{
  "num_hidden_layers": 14,
  "hidden_size": 256,
  "num_attention_heads": 8,
  "num_key_value_heads": 1,
  "head_dim": 32,
  "intermediate_size": 1024,
  "vocab_size": 8192,
  "hidden_act": "quick_gelu",
  "norm": "rmsnorm",
  "norm_place": "pre",
  "norm_eps": 1e-05,
  "positions": "rope",
  "rope_theta": 10000.0,
  "rope_fraction": 1.0,
  "qk_norm": false,
  "attn_scale": 0.177,
  "bias": "none",
  "tie_word_embeddings": false,
  "parallel_block": false,
  "init": "uniform",
  "init_std_qkv": 0.0303,
  "init_std_o": 0.0,
  "init_std_up": 0.0303,
  "init_std_down": 0.0,
  "optimizer": "muon_variant",
  "learning_rate": 0.0119,
  "lr_mult_o": 2.0,
  "lr_mult_down": 2.0,
  "lr_head": 0.00456,
  "max_grad_norm": 1.0,
  "warmup_steps": 200,
  "schedule": "wsd",
  "decay_fraction": 1.0,
  "decay_shape": "linear",
  "final_lr_fraction": 0.02,
  "batch_tokens": [16384, 32768, 49152],
  "max_seq_len": 256,
  "doc_mask": false,
  "train_tokens": 253900000,
  "max_steps": 7839,
  "dataset": "wikipedia_en"
}
Each number is 128 + 32 x the weight over its row's rms, rounded and kept within 0 to 255. Layers, rows and columns count from 0. Numbers have three digits each. The size before them is the row's rms in percent of the matrix's.

# layer 6 MLP down (transposed), 1024x256, rms 0.15, rows 859-965, columns 64-127
099:073090208120086109157122091112122113231195144141151116128115120122105137123100090117068164116116129096133118173189083124181068116124096085165156166117113146138124171121211122127121094133132158
095:119132146063093112138120116137154120142176149129168116172182158132137142161165130078123153130119139171137141156123165174132132119154138137119116080164121130138055134129185103100092086121096098
095:121176103084182084102145168107140145132193129145105077102086109181141152131123094157122173119139110092139148167100175117108084088149075131145079153114138141128101131148115136163115079118128092
094:115095145180144142168134114142169112189103156110131196124137093105130142099162126109134128100111123120092161108123097075140088071157115088105125125153136140171107128133088093126123083110153136
100:168130148150185116133114141080082118120113145083094104105138084129129135088131154133059134142097113124113092144123052119141088110131092183093127190184161139120139068155086121123074112142161156
101:090161158083179164149091202139149020119134162115094073080136098122131144168051131105100115120113105151130120147138124075088065091092095082094113101157169050133189129158121136157134167128159134
104:159118125199118111113141114206128099142026202169119164132116176134093077125114140124110136112144124188116128078132100153138142133142044104160085152120099142169147159158159096148175124148150168
101:116120122215138170178165099095072120102136084180177118131108107164116139121130160140119135136127160145122061128093145154175101080151095075104125159104157129126106112086127140138189106161110117
094:118139097131110112120151113154115123121107133145153137134127091112203124119075099095122142191136111164126163162142056102189114103109201143174104138127115125197116121169122158107123145113137136
105:164153153165111138116142158161072077121098154113083178095064065076115138149089158113073204096077081061098087069147109093094126126157121137105160124130169120134165188079113127175120128052112165
093:152154159135120096132166105157172114134101078076085110133067137195124122143157115069131085175070162142085125148168084115140054118141101130102129132158189156158080125144145099148128163124128147
095:116130145191134098166109182130129164158129063116122143132154069140120220116157147169101122142101147152110096164090120132125164139146131077134163166105138111174160207187126185162129142057142119
096:127178141137061189108115113084165157101107113129147087109158058107228140112145118090093122051097138066166089106136144119182100162189084101106137138207137129162126136126150156136102149153171126
093:122107133183138061094119128128078106147125118118093099128120103119134116093167142068127145097072081145096149127132096144145202143205188162102170183192104142166162150124095068138120126152104091
085:075124117142125158110170067153108173122071136123088180130131135122122099200137164172139119107123126194116152156136170163126067075169087125127137147087072097091139153164107135164139085130140112
101:160202086148130131099084104124128142199081095096129130131164124139109136156160106103137168117165140072066085155126108122147149112179089122096163122106148133154138234119117107144140124142143121
088:180100165121099092131146178091112152126084103134102153089112092143081131132131146163138133146125139116104191133120147186134159114156119119133118124144123134118136231151095100154145121133132171
104:133125053129166066133113173171154119104094130118154132111070066141150147142141144065046094118113132121097133155161127123129104066128077127070108127156076142156152125153160094131153186153068190
092:076136202120092154051149129092143104103119160149087129147039147143130152116032167129032127145176106091127146102094091157134083146136100153116135125166136123110178075113149094095115139188141127
088:121147136147101157112074191171204155099072100122131132205091171133113090056161111171106090177088127149113073128109142150155101130178122156121075151133127136064114118084107112083112144104161183
104:063147130111121166116153092095144110146146185117096095130086132168129071175146122150091142177094137072127144137141180139146100099129093146116144103131181129156112146084138122112112130078067098
105:135124139147094095162127146195106105071135150117171151133125088139130154129135145106146178125188108135130124109137188086133093157135156147137084149066099106099155169161079155099121118151118176
124:212101137148137094184122093124068091196165167130102097152095121097073100161167131145087128124112168165089111113144164080081199089131125133124129143113133160149125168095125145139089109095102082
108:113145073138180150096110129140132099169170100126156088129096126128129097178176141100165091178145123145095078129083144174149153144142112164077124125122122123151128112073147157113100160100138154
084:169108123117143194102072145122147065110187116157119132102111163100134211090121144121144129150141125083119145165121088069129108170131106151137169163128169104089096130160120108140107151107136077
100:105143061087125132139113059182106128145129140101122136125143194111168101115134103127152108124083169120108133125125149126109138105140088132123129175126177093115153112185093096146118145148170138
094:106172148093152119129141154092120137158174155166083116132080154168125127155100133158112082045157160127107040129140163143133169111154148149206126195071119181111159096088146133164172146078098160
100:159173107153148125161092115130146152165124148141161100083163103138141100121119128137150173130141165156146204139112121097136119081147195174099185095125157077129179155099160096127105100166118083
111:114152120148153116077124107121112156139164141154136113116156086137104138169099200095112139148111080100140147206084186163110127118098077169130075158168129124111178123073123115151057134169184091
105:103182112135128135122119181144148146148122124080173130147101128155108138083181159105090134080070084097109113119145115155128123030146101161067043096103065161123096132130128135111117053139079117
106:084100129131150136086201150156173146129118135174154128143117157125087128133163113086147079122174125142128136130135100138137120091080149129132150222068088111118096138136116167125154179092154145
094:103169131125144102199153155116076074109105174133126105138149132102145111167140166089143131170089127100101085141116154144141158072150137144169122147141172147127122178167114136142112114129148163
100:111113124118118118115087130160136177133163144076149117113135176105110088149107102107152129163119177157109110115128169106110100125090155155083135103151114074075153089103065133068154134187099143
094:126081146144115156147120096172123208118077088166121108143108164136109090146138110108105118094094100162149113152119104151136101145163100144174165140126152117119157077152170119190126130141128129
097:148121121127117098106137067124068068132131180120153147201120171144162164115071168076118123083159097147142132111111181138065111141083094142108080108136143153104122166201124213087138125136136124
093:144101050135159126084178085160119084110177094128155132124111101102179176127140125124174152098136140135139159096147122119106161072119129107138128158074121208127159141091161116204127119131163146
098:120126129100169077075105073197137069149184136091110131095133133109111172101145094118155107091139068133149130081121071122103126199096159124097080109125186099167151096172100174130046115121111149
097:150136166115145156093175079127118115151161154081148179138118161140140140151063121156142056136136145134129117116106185177145130150118148155130061112199055133164162140184073103106113133050185143
100:122135154132121150175112184154095139115110109055148148149120072062148076164139163121099129159125158117097146166122092214149153120097124157148183123100115119245129103167116127159180139081126051
104:143130137138121105109094144135123178150109168124126063146159107082120067131089183182109123129125111087078140125102110180174122123105128192136113142096146117112158138140189129153138154163146151
100:113059159167171105162112198135153106130147133123166159155196116108121158145145089157127092104181104126162133129170151096094129158137121160064132166123132061129121131180130153191085190145122125
103:094082159129167136126126070106125120162123097183169184148129127148141122110119112108045168127101196120178114143119166094123086189171146140165121104099078128089171071116136082086140137168154129
106:139211064148118096166123118095109160146115107169142123078082062129109199108117153140120138130128076087107125202153090105091126071081177179115094164155097095143167129137140153154198132102140125
097:145119117167137099094058132094099194168136110140173145067127111160109103147136121176094022123133135158138148165099128123163202076092133126200096156101099102173127128124095167114024122175088097
096:147074105156142151130087088145180110179160098147127120145065082162147062137139077120097155173172081062096104127172094124118129106186148125143176116108148158147151114111134122086125129183100126
117:087136196136142127156112125139101122085165087135101114141122114043145139136173127126148111085164140087123161100082156092153067101124131077164081127144112118113106178124123104135167078119142077
099:146111174083125114115137083095103136149099168148172139098094128108153082122094181145165047196099127175136152154171120153112084110149173088117166084148114156150128109116120153114153133082188110
098:111073104103112125091134083149169141114130137114172112128152117125133090115172144105144139098144119131171136164151103084100164111116077126139132087159095102158138141137144104094132085102153175
093:163127117130142111148093150144151140103041066145159178086127142121101142103155139123195133185119137146115119170176081090159121142111165147175145184100174101103113116120164169106138089151151128
113:124166113114164133112163083140148153121075114094169110156155083198154128148097125076170125093115096153098132140109106136117132172082191126128130123124112159115099129097151193093131099117147115
100:173195093110089089099160140076115165104133123139151085126071118112071104119106114170117104120108124116112145159118104137113085096176122161122148136138143134166090162103117114154117197132177119
106:133108142150104087146140081134150103125080137145153184110133076145148128090140158129110157121123111090111132081148143104080097142181088122115119140123071098122127086151136173187130136174147040
084:160119119192124115128137120147074134148147085168036191159111166103127185094092057153141097076118097098149082116177127106155197211104132166153197122081058161130167165115149138129126098165139111
094:100096164130163144081107173176133154147113108155149103175125111168131133147122127136104088094112147148133138173158107153145189102119102055186137111149097172121120129126150107179125132162103151
095:169165113120179107184138180086116116146058107133094146137111104097113122117136128118084172074118091192152088164153095144085141193111118080085103187102116130117169105135178111128131087153116099
099:141181099142159182118114153123133097130172171085129159127125178111146128095126189118103109178094133115156141148180173148103108148091180080085103136082081111153157157142057149103109136128094073
098:129087154107088161167124115110181135156184084128042122112099103090131109151143174159205125122153163224112154153111096140125176137144098185097079110064120137095114103102162143151096132117094136
091:135097131173158152181082087195050157139106159158119120177149116102109183111114061125150033153127148168137135143104133133124230173098101131183117116077096163113116129095125176155124114181087145
097:124112118154135151094188118103200092122152053149110107159121171193157114177095101151088097085125130165108164105118070142090134129115074132114147187091169094127100105084167092166170221096135139
099:116135100121118165134203179103193121110097094110130116165144141153161090143100080111198129162108095105146108098113093172107089113103086140132113214141140133145116134201145151125142105124127135
103:188157138107132114112174136175083159146094123082169123165174155147128095131156089113176112136143118128096173119157060126180139163116110170109122137103098147093095148073163160114143148143131161
099:122133085142092168127143102136102120167162147185117154164135172125166109131111105115123165126115159137103142102108115152081164141105141150125162113151075197191143100153132194100183126151101151
097:147130185134156142180127164159054108151099081089090110093167083141145053148179117142139129165149102137083135138125163135128174138171051080109133053080119170137147152066135106110112084163163118
111:123093129145156156184159108146054099108136190109137118093080190144081121130073144110124103130171073113097112159149186136114098116067120177186136173211125147059080126112099076059177182160109102
100:163079061170130170141091102090105114158095111163131158152046128132130107149127072058171123133190121110127125128107152116131117128142128097152119127114153126121131121125084167132103132192102136
097:150151192132151115103104090130085123094162178128085108136110054148080149167112175125169113130176120114110123145111104132094195128103141151134120161109120084092114203152126135086073058114165127
088:112132119104144113131190134170119047093130157099113112154120148143188118134100134109143154154091122083130142160115145145093146220118125164159138186179104164178135119223107170141084166137185114
084:108064132198120041107142118157093172201124088107082154151131124098146157144093079124151117198117127146122098139109163124169079127139186118125125124095153160151119093168116169108103119174156123
099:146204119063135103117114120118128182179117154131116094094085135131077141112164144100152076139128105149131118150116162139107090187132173141168125156116126157063065065124137106112118070197206131
098:127113115110123095105176145121129144086147137124168186176219089140166070123142134095130121123090021213134133118138110121150108174170078112143077112125124133119110137119155153109182128080072116
092:107177180138100168127123133121114093121131157090148127068107071128116172141162064067156145125115142059153130166111166159148120134161134061112133116164238106135160101155174177131158132143111139
107:189128139186136096146148133149094120161125118115125156128057147145100130175171139180155089138055095087183159160142156120096220114143096106180062167140085095116141116090157135194181145066111107
105:091106102139106135130184138146142167114114119159066105119154179119149123077122133070143109146154142138116115163159166153135110124126189113100159091109166105071140103093130187103084125122157110
100:118091113115106132131093103143154066181168139107132125126126135120111181115122124125102153093156185173152173107073100144113127097124091120076100150128087114067099109139157132091083102102186163
102:134181117127114176147103112100086132107149151125109098139133158158089136141132116157118132102162165081112204164159131073141128058097104133134151136061104161079085121144112176103195133134151136
127:161158173138158136180095146098165147141158116191127136165182091091077152140131111105146123150137113155169105120126081108208107116105144106111112057066113122120131185086133117158140111162138155
103:112191107121105109125099156150145212129115135130149077124162126165173169084128124153094112105137117192059167160167152092110083146101174056161075136163138165152119085128152178143157156112140094
095:082122130124174143108096157148127128189089114153122160121129108094152164120111121141119149145135083161112105131111127107142113126114155064148103138158078109152174099101092088088138160089106080
099:149097096112097133147136161165091212110095118126160140143125126129147095182104084113134150155169155188101111125127136159155152132154126107176161080100153148170064175120207111137156171162123094
086:185093102065088190052118129102131075158169186138134125131211133139138126106166148132173146129082089142154152174137175129146098146044151136131063099135081153119185150119112119109151109119136145
125:143161127121132145115144084121114092190151121116152130087131150118070181054172073142214122103103152160136088095161115183145131121137145147123209159113148132114107095154127141099144122129125117
103:196113109113205116100141099158165147183107125130143089113161122122146100091092141150109156096197120167128157144172163134156125122141091122144169131098081107128119117122138167126115071130186199
094:041106063132165149123105112137148145111105101093123142162155162105141067160065096099129104066135154124083148166088136194119071104101177120146157127141161155144125123146127109125086076147111138
100:122109119113183104127080156145083118156122136150127096146156094115184158120167117071070164088107158132062116100196149109110121129156145154114109107093140087154134169079133167142099109142119079
099:158121127153157105150146136159126128125097119142168101156107131080129120132165087092073122144124155065103081139160126153065168177156078145116124127133111132072133096148079132097195155179130090
086:133129104135153158154110143114105151147114112138068150149087115147144131149097133126125130099185130126053135141085164089099139174128151180103102070108067126135144212155098136162155196105163186
082:126105108138161171065143184170118123132161106140063138094085124129151179161113198168155132139062087094097116148152176134115081081102145162061163097123165143121116203087107097147144111104117146
097:114187116159149104107125190123152151128151109213175074158214102173101154171142129110158118104107118133096088153125085123106164127132134147053094123131087103182202079162115169175132102181109127
095:149113137132171157089113113157131155144116107128068140156130083116152132130099095143125095105092129121124161114170076154120168105049145129178136120162143136084184150124129100151111100144151097
105:118166151134088141117157150164158069079117057161137107100105080148126155131105150119146172091127160130096105183035110116153118138130136097179128114103148178115114169148087135118120101129199151
103:086112117093133152088184144148131090102059090089143123086136197112138158183155168115159126136100137107122127083075101081148129122201120146103193155162142165148104098114110133143133142076130166
094:122156083116121053172154158148152209129113135116139080151121125116138092150116146117133114106127112104110136175178130143107109106174188178068107139130113145067099124056130132051119099115121153
093:142103116087135126105136164151144112103158103084121149182143145108150139159136106155122090107150130140121166108144145109079130147077142144064126161137127219169119116160151164121176111115053166
098:104117176157093146108098102143108115097098049124125148176173063171136113103093185121141131145125088148131084189146142055122115238115173141178152177137138139146117093123172157097125126103131143
099:114131163126116080113154158137072159129132105146078108135164061185147086125118119120099117115071079120064155143090087118165153141116093117103124137150165142123107209172139184149129111101087108
096:108052145136069094095091153141111112196130107150120149193177155121142184122081071124090140137131132120135164143122103180137125168107080123139124127097075180144104139097115155129145105139140127
102:116122098165088116194146143136135122169126114125155093105087156125073126148146159128160139110128128130125100141078108165147100154142094015204095109125182140174146117043168148153152104073116110
098:164112126153083155111194169039115173144110103142090147114143074112098116133099096111159156135073143120140149160077108092131152150073112114124166115104105129130161089147132148158182124100120096
087:124126155116097102062181184135213096096204095153088151103178079121084087160118165085123186142118086147182103152094147085095126065133092108143128123121136078200076136116098150137110138118068157
101:120131100158126151139157142171138122107115086138107172112178101094116117131142131136116166132122059187069098157095130183185077075128143195152067106073105129138102149064124164120073058109113085
112:165143183177099115117110104139181221115107122189154114092088164118134113173114107105123129110118130160097145162144134121166180166148108138129069150111167142092161184098159165103142131217131148
104:145136091128151113129064157163087079170145075126122095133153096097123105165132110137135120174093184163136080113134133126077134149123103109142105098175085159127121139145082078114165061143125117
096:138140123170108097199098130119121134115134110130129127096127153113169169137172139149139142122152108091160101171128192144085168178147100168105124160068161131206101119125123129157206097156089125
101:169108151116102062135101123140138077109079124130128193101065143149120070155125201116079137132140111196137126132182180114097138117164158218161103163177122134151152182131165100132152153198124160
110:145191175115135128115163128178091167114092138156194137142092205105173125115091087149097154147110106113104105112104144158125080111117141152079115153137088154151154192147124099115146065122097061
091:110157116130089161146130136104140147133117111106125098107085130131176179107137156105097146154119126130079117158183166136075106138174151152162064085116184140187079090138176048192167128182113153
097:043106152119113148107115080158128108097165126191095092146145169084102184135157099094115161098124132175076137182093053175034141122189092096163095168144134136143135137129169135140119115107152065
# layer 6 MLP up, 1024x256, rms 0.147, rows 860-966, columns 64-127
094:095077076164121127151127127141177152156148147093119125117128101163111096104171169040119134172109111108177110144148170152125139188106212115167155131126117117105166097174164175068132169136091164
087:162133105102144172169119112152164154203114112110158123128111121143153120138108125132099140123148126139122126153105119083142142142146152111153148149129106123110164168126148122108138039203148177
094:093109126141036110111150170108133117110134089120152128204161161109167146086125072154146085147187129079142119124151150100121156136165170126165131080078124104145118161171126091065102110117127159
105:106129168110145103137118082143134137111135172135164137108125107107106109106091178164133109065105122116082137108157121187125107140117093122120123104152144139109194084158155175141086109159175156
101:156142088139140187097163100097143130203106136099148060045134106191123113104150169057120101103102141105143141101154151134091197097076170129100117146112121142124169180178061126133091138115106128
102:158093212179108079136127149133104157105072145110108095164148156075093111191154161137143125129176129146087163143080125122155096148085105074141136155150126122173116096140211067090154105185134135
101:155125159125185128074107169082174092134138139132225123120171123101117168121144125153096177106107165174102150121152201071132166119109140100199134172118142088188122089096146131148109138089149105
100:103096145142157116117172158123160157141123187130131211103115074113121078132155118178070123104126140083138130120085089084137128061095138139168118106147171103132187141132126143186170168123161093
107:170105107128121168155155116177128111158091129174081159093189119094095117169079109122123145136117155077142100124108155155156169205157115127169104121255125129117143091127147135095168124149142131
093:154164168114165202081137185120106114116132131133126143113143165107146079166073106138098217106110113099121087092079124138115087169124108151072145122100126142110163125152116068126133093129177144
104:106156097163083084181108172157101185135092138079087158143120140096127117179118112149166127178111170091087132086169215160172147105104175092130151062154089143068121112107149115145101095124129076
099:122148124033129134085172110054134150058112173127089080122166120150140140172182110196145149106165108067108145147090108116158125147093170137059137133067140090097122142140111150126145104183090086
102:157124168074109116131105172130124131172163109146131147112150183061141162077123112158098107124077118183111129132157139179081113115140123106159138129059064116150159141162135118144137087172110127
097:159189094169139158152103093117095103118144103110215086102119101134152131104113161132100087157108131055107153121180136080161168143100091128058077110099099106181141136134109133114133193177133163
104:104114098092153102086158143167116118191060130161221133127107180143087140054149097152136198101089132184117114097162159122163082167131155124104142071073110116125120142136125092099163128109171115
103:140160143146198194115146130090089139148153148108136137105132150111122038141129147147113097154170133083110063105150109137089125138109165131083131104171127110171103151099136150149101109115131136
105:116119145116120124139111213094136095071158146125096141153128183168135117123111124122102152205137153117117117124142120103131099171143109147160100150095124109093092196127223142065154131112151095
094:119101108119090119167140100143081164168060155094069122124118088181184142102122099068102122051105175169111082149153177145127157080117157175118194105152154105103130092203156125111145140135077139
094:128096082127094107126118168080127124091145092146081110095143154147150138164104106095083161182144163076134064077130090109090176167149132126097202074108126094192114176116203098083155131163166133
106:106114134141121090164129156127122085140105092155145148081201104118153091156070142145139076117142132119090146170101119137143125164177171112166190137119094125103184138143095141112106088167109150
110:106172178176162091181089180106147111090185105069129092107155145092081110249103143131109154094120167114111131103154123113114113137190096122145139145041086079086079145107103105113120134126130174
115:118098124090076174130098103116143081131132088080111112140145104111137147163132120117176104128165138122154119114182105102132151155082050122121149142088164126166129127163119075125124141186158157
105:153129117098138124100081119097119076117102136155153110132136073100146195101096110172173107117084107127130131117117109132108072148103117170117110146130170122114123129084155144139113131113152170
094:165151099142134143149132116098059080154145133186116130166149143124122095093115137104129160028096131144140109116062119112134183085073099130070150130129171115143102112093057073114149175097118105
101:118140122143105109120130129085124141112088116113097089154114141169097167109097110128148108140154139095144119124134133120036136109128153110117161173176150141152129097153061101153096148145137136
100:102171181103099179145011125189079135101139173121067120146126114078193126236122114079098147134148137120107157085096132087079105087140157126142170158132132103102122139140183082150152118130203114
103:084159126145145210119190121086116142132128138160153139171103124103123129099164171096112126114120091168196120084073081109148189159137166055110103086155135088145126130176081123077062082131161134
107:058072119151142127144113132095166146128104159107069102131088144145121182142172187138216123123122103108164145130178154140115117116170163128158143156159179118124169107144184149166149111118147104
105:112145125139079133205105164163145133101112066099056152107067188161130077134165110105123078074086140135103127147138158118128150123178203120114161090138132144148152126165135151135109099162082137
104:114095129081070141104174123122164110115097144041140183139127162116102084064203127111209028137119146133137097090148135091156127160113090106129167142127139091153117175075131158183095131112111129
097:142124180080101070187166113136147102103107093105111069162160135077129169114151109155079058153081175127045119106105131082158098099149096089117157111028123122149144165142135096121172153189170159
105:136176054140105117158061133155132162159190170120142201118118144126124109092187127163109088123150153114077068077091099176127144175101091184062155098119144111119088131124212118123100105157122161
096:130113148058117134170102127094158134143098163129131142122112109104102113093146112072058095115103185099143180107129142161114109140125191121126140159138103125085130189154152159138170139113165108
097:147112123091143175140156130172150089068159170104150134103146101167157070115144126195159125139102150134134180104100140136170083123180148124129153130098153135158206146129117095128096160132113150
099:199111119135107080134120167087117136181123142110091141150173117134138097107110143093177112119180118142147110156103085113098098123142087023129097093193174072165091098082160145086090203182123122
103:140112098162137134160125084137091230192170141145135147105116147093101135111156146147121144166121192128094164107096092120124146098133125192132106159148163110198132160089169144178097093150131133
102:107150154089085177116143135127162116121176122142098090145157196102151115107149136060122133166103160130105122162071071074103128140118125150163115134139128153109090121172084166120117125174093108
099:088113081156101079113140137111089064086140133113097071123135124139122096136131060115085121078149160108129091061172144153182111121126164098194149141128066126139131107109123073171106105100103153
104:191111154141085103145120094114117168114060078084113120183093115101154132123161092176119130105140134133150120098114071171094118085141181114217113131093165101162134146112125113060137109096109088
099:183081150147160125109072121117110161146187153073100108116100145179115152172140141125113160148157120202126127111074191118122164139140127146139136145068105139147154137111122117143104100213181178
108:096120165094112169113117105096118133117127150103197163158130127152152179133114157159089140156134135137125063124119112107125062082137089170148155190161114148152100093155126060112113122200161167
094:129108119101178095108099120130079092105113177164082125141127154099139162185150078079138100112109133098126112108184105130103085172115182136092113103158128149198130125154110141186121113074117099
096:194081121137134145136087130053096114128101137141154123070067110132079114155202082120135112150185109126161106127096142119068147120098132087108080125126103141129106161168077153105113108107024097
095:114092156073089102106174128079152107108134120115064067122163116095096121193133123129026121124091146136152138113087108144150168075108182083151079131169110091088159132155120179061145159162102168
110:157122136147089082129051114146118150190165142150160131097145199096110138151181133129170127028123181133120098113111136131174125125084179168124141107124096150098089168137144171148122088102064146
099:088070143115149074186168134127119190147159170124115118100085084134137100125092127069124130182127141082156158110125113124100132193121092182097084095120101097121115058115029128130178093122104133
100:121145145147087187158096149077160179090124143074122079107215141075132139127139126143128112118111100107195129115093133188103093095195122123193103109133150064094197103091092109128107113117149159
094:114098162125090119078168118121132091111135093130150173130096119118099152112079146139132088060115080102112185102108183100159114096121143147149092098147105149096164096095102115133126158155135117
106:116103122060128164180135151109107119155134151122124148091120088124128142155121120121150153099133149074108035133106150106130130097113160110155105088187173099117119106128118133167150088092136221
096:078092098152124174123126142152111095090051179114048097104115126175120123102121121143228133104080131107106091100126128111168152145117081143123160151106157103110211127093143161166145096124150061
105:106098141144081142131163180141100063136153192120145060077121104164114102104156156140088150144149092078160133099166123110067107099144096157126166177132074136145040157106091106084113115112135081
099:134109090075121155128144121078083109103083144111087141175120115122153107123142125028137066155201152126125111139140122166093124155130153149126154087133142130140055144083128079093123115151106127
095:097132128136130167111176137109118124107121148185134130108103095087142170063154076153144107161142123075102149089125118135122166107196076077184174103130127082146125151074148051127138106202096174
099:195121099174141128147134120109143177144118179100152147155084154121160109128060153145124193178194161088131053127109167145140107090097110163131061101171130171149102193172095127174155081186106109
102:128144173108119148171158126163175139140048154145112109133103175127158178173102143158156129084105164144111196115066131177181095108160123143145130164144179129072144182176129174169153115058196063
100:119147142143068143091120131057152160096059172154137088147135095148114069110155085093129151164128123114175138109101124087091135024117116081134091146134117115140161128170114123170106139206111171
093:159141167159104160165069121154068152103113170139113116115114068184139125139182101082129116144146104097106131114127134104141182131182112122159156152113138141100121110049095179137155120236118113
102:103126091131140143170105137099089125072169134141109123178127139203165130154141250146107124148142129132122111100181124146148180104125142119135079114176151066106143185146165152142124171079109093
103:162170144132118102106157130100115119108141127142110203103155067138132120089155107079053126140108145124176124086147123099166047160101120106095158134136086084144092123093080112119155114179154081
110:114167134110156130091171139142117106090119108164153094078130120160102099082194089123137124144084165172185121147140157136144127147052147120124127159107105102140148103139140146103113178079130149
108:120104059142118148111102094105124125161087185094103135100167122157109143161136149151084119151153117109093163115170125179120162148139140080146111112126094072156118153058088147095089121134105175
094:121073134106092115084149082109154161147121130143092185151202125058109117115109151125088022166161146144132197109151105138063126100076112075126176117135068109082111125184162122124145119119141125
109:149149109150190122103177090142059178148093121104124181095074121048155137093067170127183178124124103116120109075114108087112094147113181142139126137146154080114146094061108086179127165140131087
104:088184133199121081110131145165146097154152108155122089125074143136153071141106144129190150193180175163066140130159137109137078143141160117118208141112162116074154128203110142195176084115183117
096:114076156166133173110164116098125177099152096175103097062125071094139095140146115097156058150134110059112159110133182147145142136091146165066168102098127096117113106171112119117174125155140137
095:096133081154178172124180171101085100097210094162114205113085105148133088196086124095164110145150134128135122087107053079172112113086155116114183096068124131194121134049135114171168102145144132
093:153181160130144150099110117083132119113149186136098125139078188148098133105096164161136094115191054132143139125140109108139104081076145134140124127092071105100131117118122134127113122163108165
095:098138145158138100141128144088162151125139095095117122167151150105135174067157161147137126085121147122127070211138154141114105161096155121094164146119085091180071136113117113137163098178116034
106:121119178150142138087095156096122118129137124076083127177158092120150151136116143103125171107127167152137063134067180061109117121083127106148078161129146111133120079128121070109124150174173146
096:095149075108183220189136149167150122142138137118177115164144181068092123141137165157128126131161148153137137150155106170159104103133138122138120140125107138140066112119077129125130151115068145
101:161120100168132117136177134134124180087130108123122067121117095114103117167130100218144128089140160145187098122110125119108185141073120149167111155088132124155147158114170150122098080131119105
101:110147134133127095136113134139179100089109065140103111101124099153147156136124124107156107160096183072133140123092134112132103177150130126073061084174125148106145118141099115123099171116103085
103:113137129157087129124133150124169107129153113154140163107188126114114174132150106142198112163159137079119175181083083146130122098160095165163152089112115175095167109202069144134164175188120126
094:194109107161074101136138126126124117097098158109066132078096104181106130086210084092150137089105151171114150099189188110131144084153132127153082061174116119132119135152136112158138128130169081
117:129116150139122125184089105137094133106091144178121140059146088125052126117114125092144105098185166096114165091159136098164154093179115140123083110111159061085089173100087140111140076140079154
095:095165130163120107128142152150133179194191084133073130182142081164120097156146089162167134125108133168133078155120114051076086177211094126135152081154169149066072162082089099122153148168136166
095:087129116189115141175131087140137141148160119130113074115129179145124149163090084049185128064120114096144141136155164101145081195188182151190162115088162114124117135130129131126061089139147142
099:179178104148198113146113095144196119139159106210115107097121116116108098094140051080152140161153119082126107142150122128137121133113105165164172079101077173106151137140164155057114141128147147
087:109138058138173153165155147114109136147137091160174114107145163125066105144144083159146068119130162088108108133087125127146109145134152187141104127121137107127091089164148134079166131091167089
113:178095166184117163168112145114142143135168141130132108199104120095171133135071104159102136091079142124141092154108108075105122152099133111107210097141138142112159147095160145166113139118139118
100:111100208096140129173167134158118115188190092112160147123168103120120135120130140127086149124148130139085122104138121119169149128051104185160113118135102087109093108119171124151105103078089164
095:191116100110062085095149072138168159178160134129094148131099129079140122077177139154154120143139107139137102104141109073164135095134137140116170156173123085129106173130095152134110165130136150
106:105135070132141082077077117128084152164148113143113104130117118111122164137142148109184104119142140141121092084120097125077101066131155232116156100195157100114072135137115156152131112153160138
101:131117103135164153128146158131169084159135167119126105145107103168119124095143109110113114104128175131127156109089086158100147142092118094079113125150088127148095166141130132150099151179124132
094:122188142116067090132132142115137117139142090097185074078076081115102086125118146087107113163134122097130135090094112134137104162107137133156075111137122139118191112077148101162092116103121173
084:166127102145099112180127120093113101079166119117225125158138119104168089141099167129122140127194162119184087088183124090161110087163133100085074168148106158138138051135159140167105114115117094
097:110099076121078132157129108146109152211073141140189113141168118141098137073157113166077062148085129086167170140120140129104133140139143173087161051114174100160121088160121099115154156126139103
099:130147097129173127170092151140197173146151096148133115186152121123141178107146171186130061139105124140165087128142113177115110100107130100101150045155144110118132081111088121079130115127170166
106:071109090114070134168072152118162112124131114092125173097121097136137187096100085186189162074139166189132116146082124060135141084143105068158094130100174143107104145119112150129105168198148114
098:123151129116101152113121066145198131170087121144110144117100064138090096078155129108129176108106133113116167115046113159147165143124126152151085161131131107078095121156144096181082152144135117
100:117136180152184101118098142164143173116080112156115093172073106126114176097121188146129150110161196143121154144158131137156106144160120103128138085161105075081133194114144106056143062156177079
093:182084081171166142109094178139116126158171120170131105108124200130143163082163128067107215078107134109104102112078116131173144097062124097153161135147139160117156116143044120180080137107139091
101:142115113132143158151124141104158086128179155108094161135096109147036087119190136068113151164128119123115139086120105126114116171050124115143151157163146099079106075142129088116127137131133132
103:110107170136130072127196120088114109144148122104063057136123120215174103103087095086099129127161166110119088153091121130143144179129153154076166065157122139076098111109150179163104124175134103
095:099100152091077155149133202169129146156110161156132099123154161129105114132076133117111155131130112111145123132147113112149073054160158091081083121146074143152100110106146139146174104133175105
105:170137103104172110165196111028128180184110108095122173159111081131125126142140199106116076128149150159146173082118109182168130179138113130182176143205136096119111091068137131112117123123125077
095:138090144108096156136122142079047097213135188056117152135175188099118117159137156134140145119182090158170098101143133140135091100134080059155171148085148132062081067127172108133114128137186140
095:161128059137146181149131135113100137105121150140114126086046123112097162171192160106125135151072141110109155146131121160142119162130110134145100218113096179119094088076143095108110171099134160
096:101109125139124120145183141050121126176110066140125128146133186113099121099137107085135105174165113153199108153075062119134137102112123134151102116079128078082124173157125136163110119199128129
108:114118174140119151083127107137087148131162110205148064122102129136129126163112117116111139133156145107128156095183148110139160112066152159107165139129103163182155125124178158131117134151099161
105:135134085092130084179176121110158156118142111100078157158147117195163132177097117121145100132072151111139121143072074118190084133084144129064149149122168074132107144092071122091136128116104099
090:108118166154107143150065168152103099132175159131155089096093122158076127073114097127153079158123123156076111139125163133162153136124136118142092116153175095134128107093174187130117114067123057
103:170094142150163152147069143131188150132160172114144115108097162122094150155142127075123125108218123150134155105099079125134164184133092136136121114164132148164071157107131194156067133167182154
104:154126092138135180099171161117155109162134097114177118128130161095125111146131079081097072134150189087095121130127096116126137087085185127111128053121132119149139111163149187156141147122141126
090:169156104134103110109131165188137113110137124173166121094116152119118095165116164070105116134152126138150094141173065152117168107104137111076083101107137143086101102157172130127094137183191138
097:152145138065139165175132121067119156111098103181125131120107109112085143127138164058138103166069089096121065112149122128126158183117162140134112183110137111135148117101102169069180129129208079
100:098147114157104139164095141195147140091188131149111076104114144197086138115102048130142138115133185147083145151088141205138093165118111145132131161099116157069116165156161180111140111075163106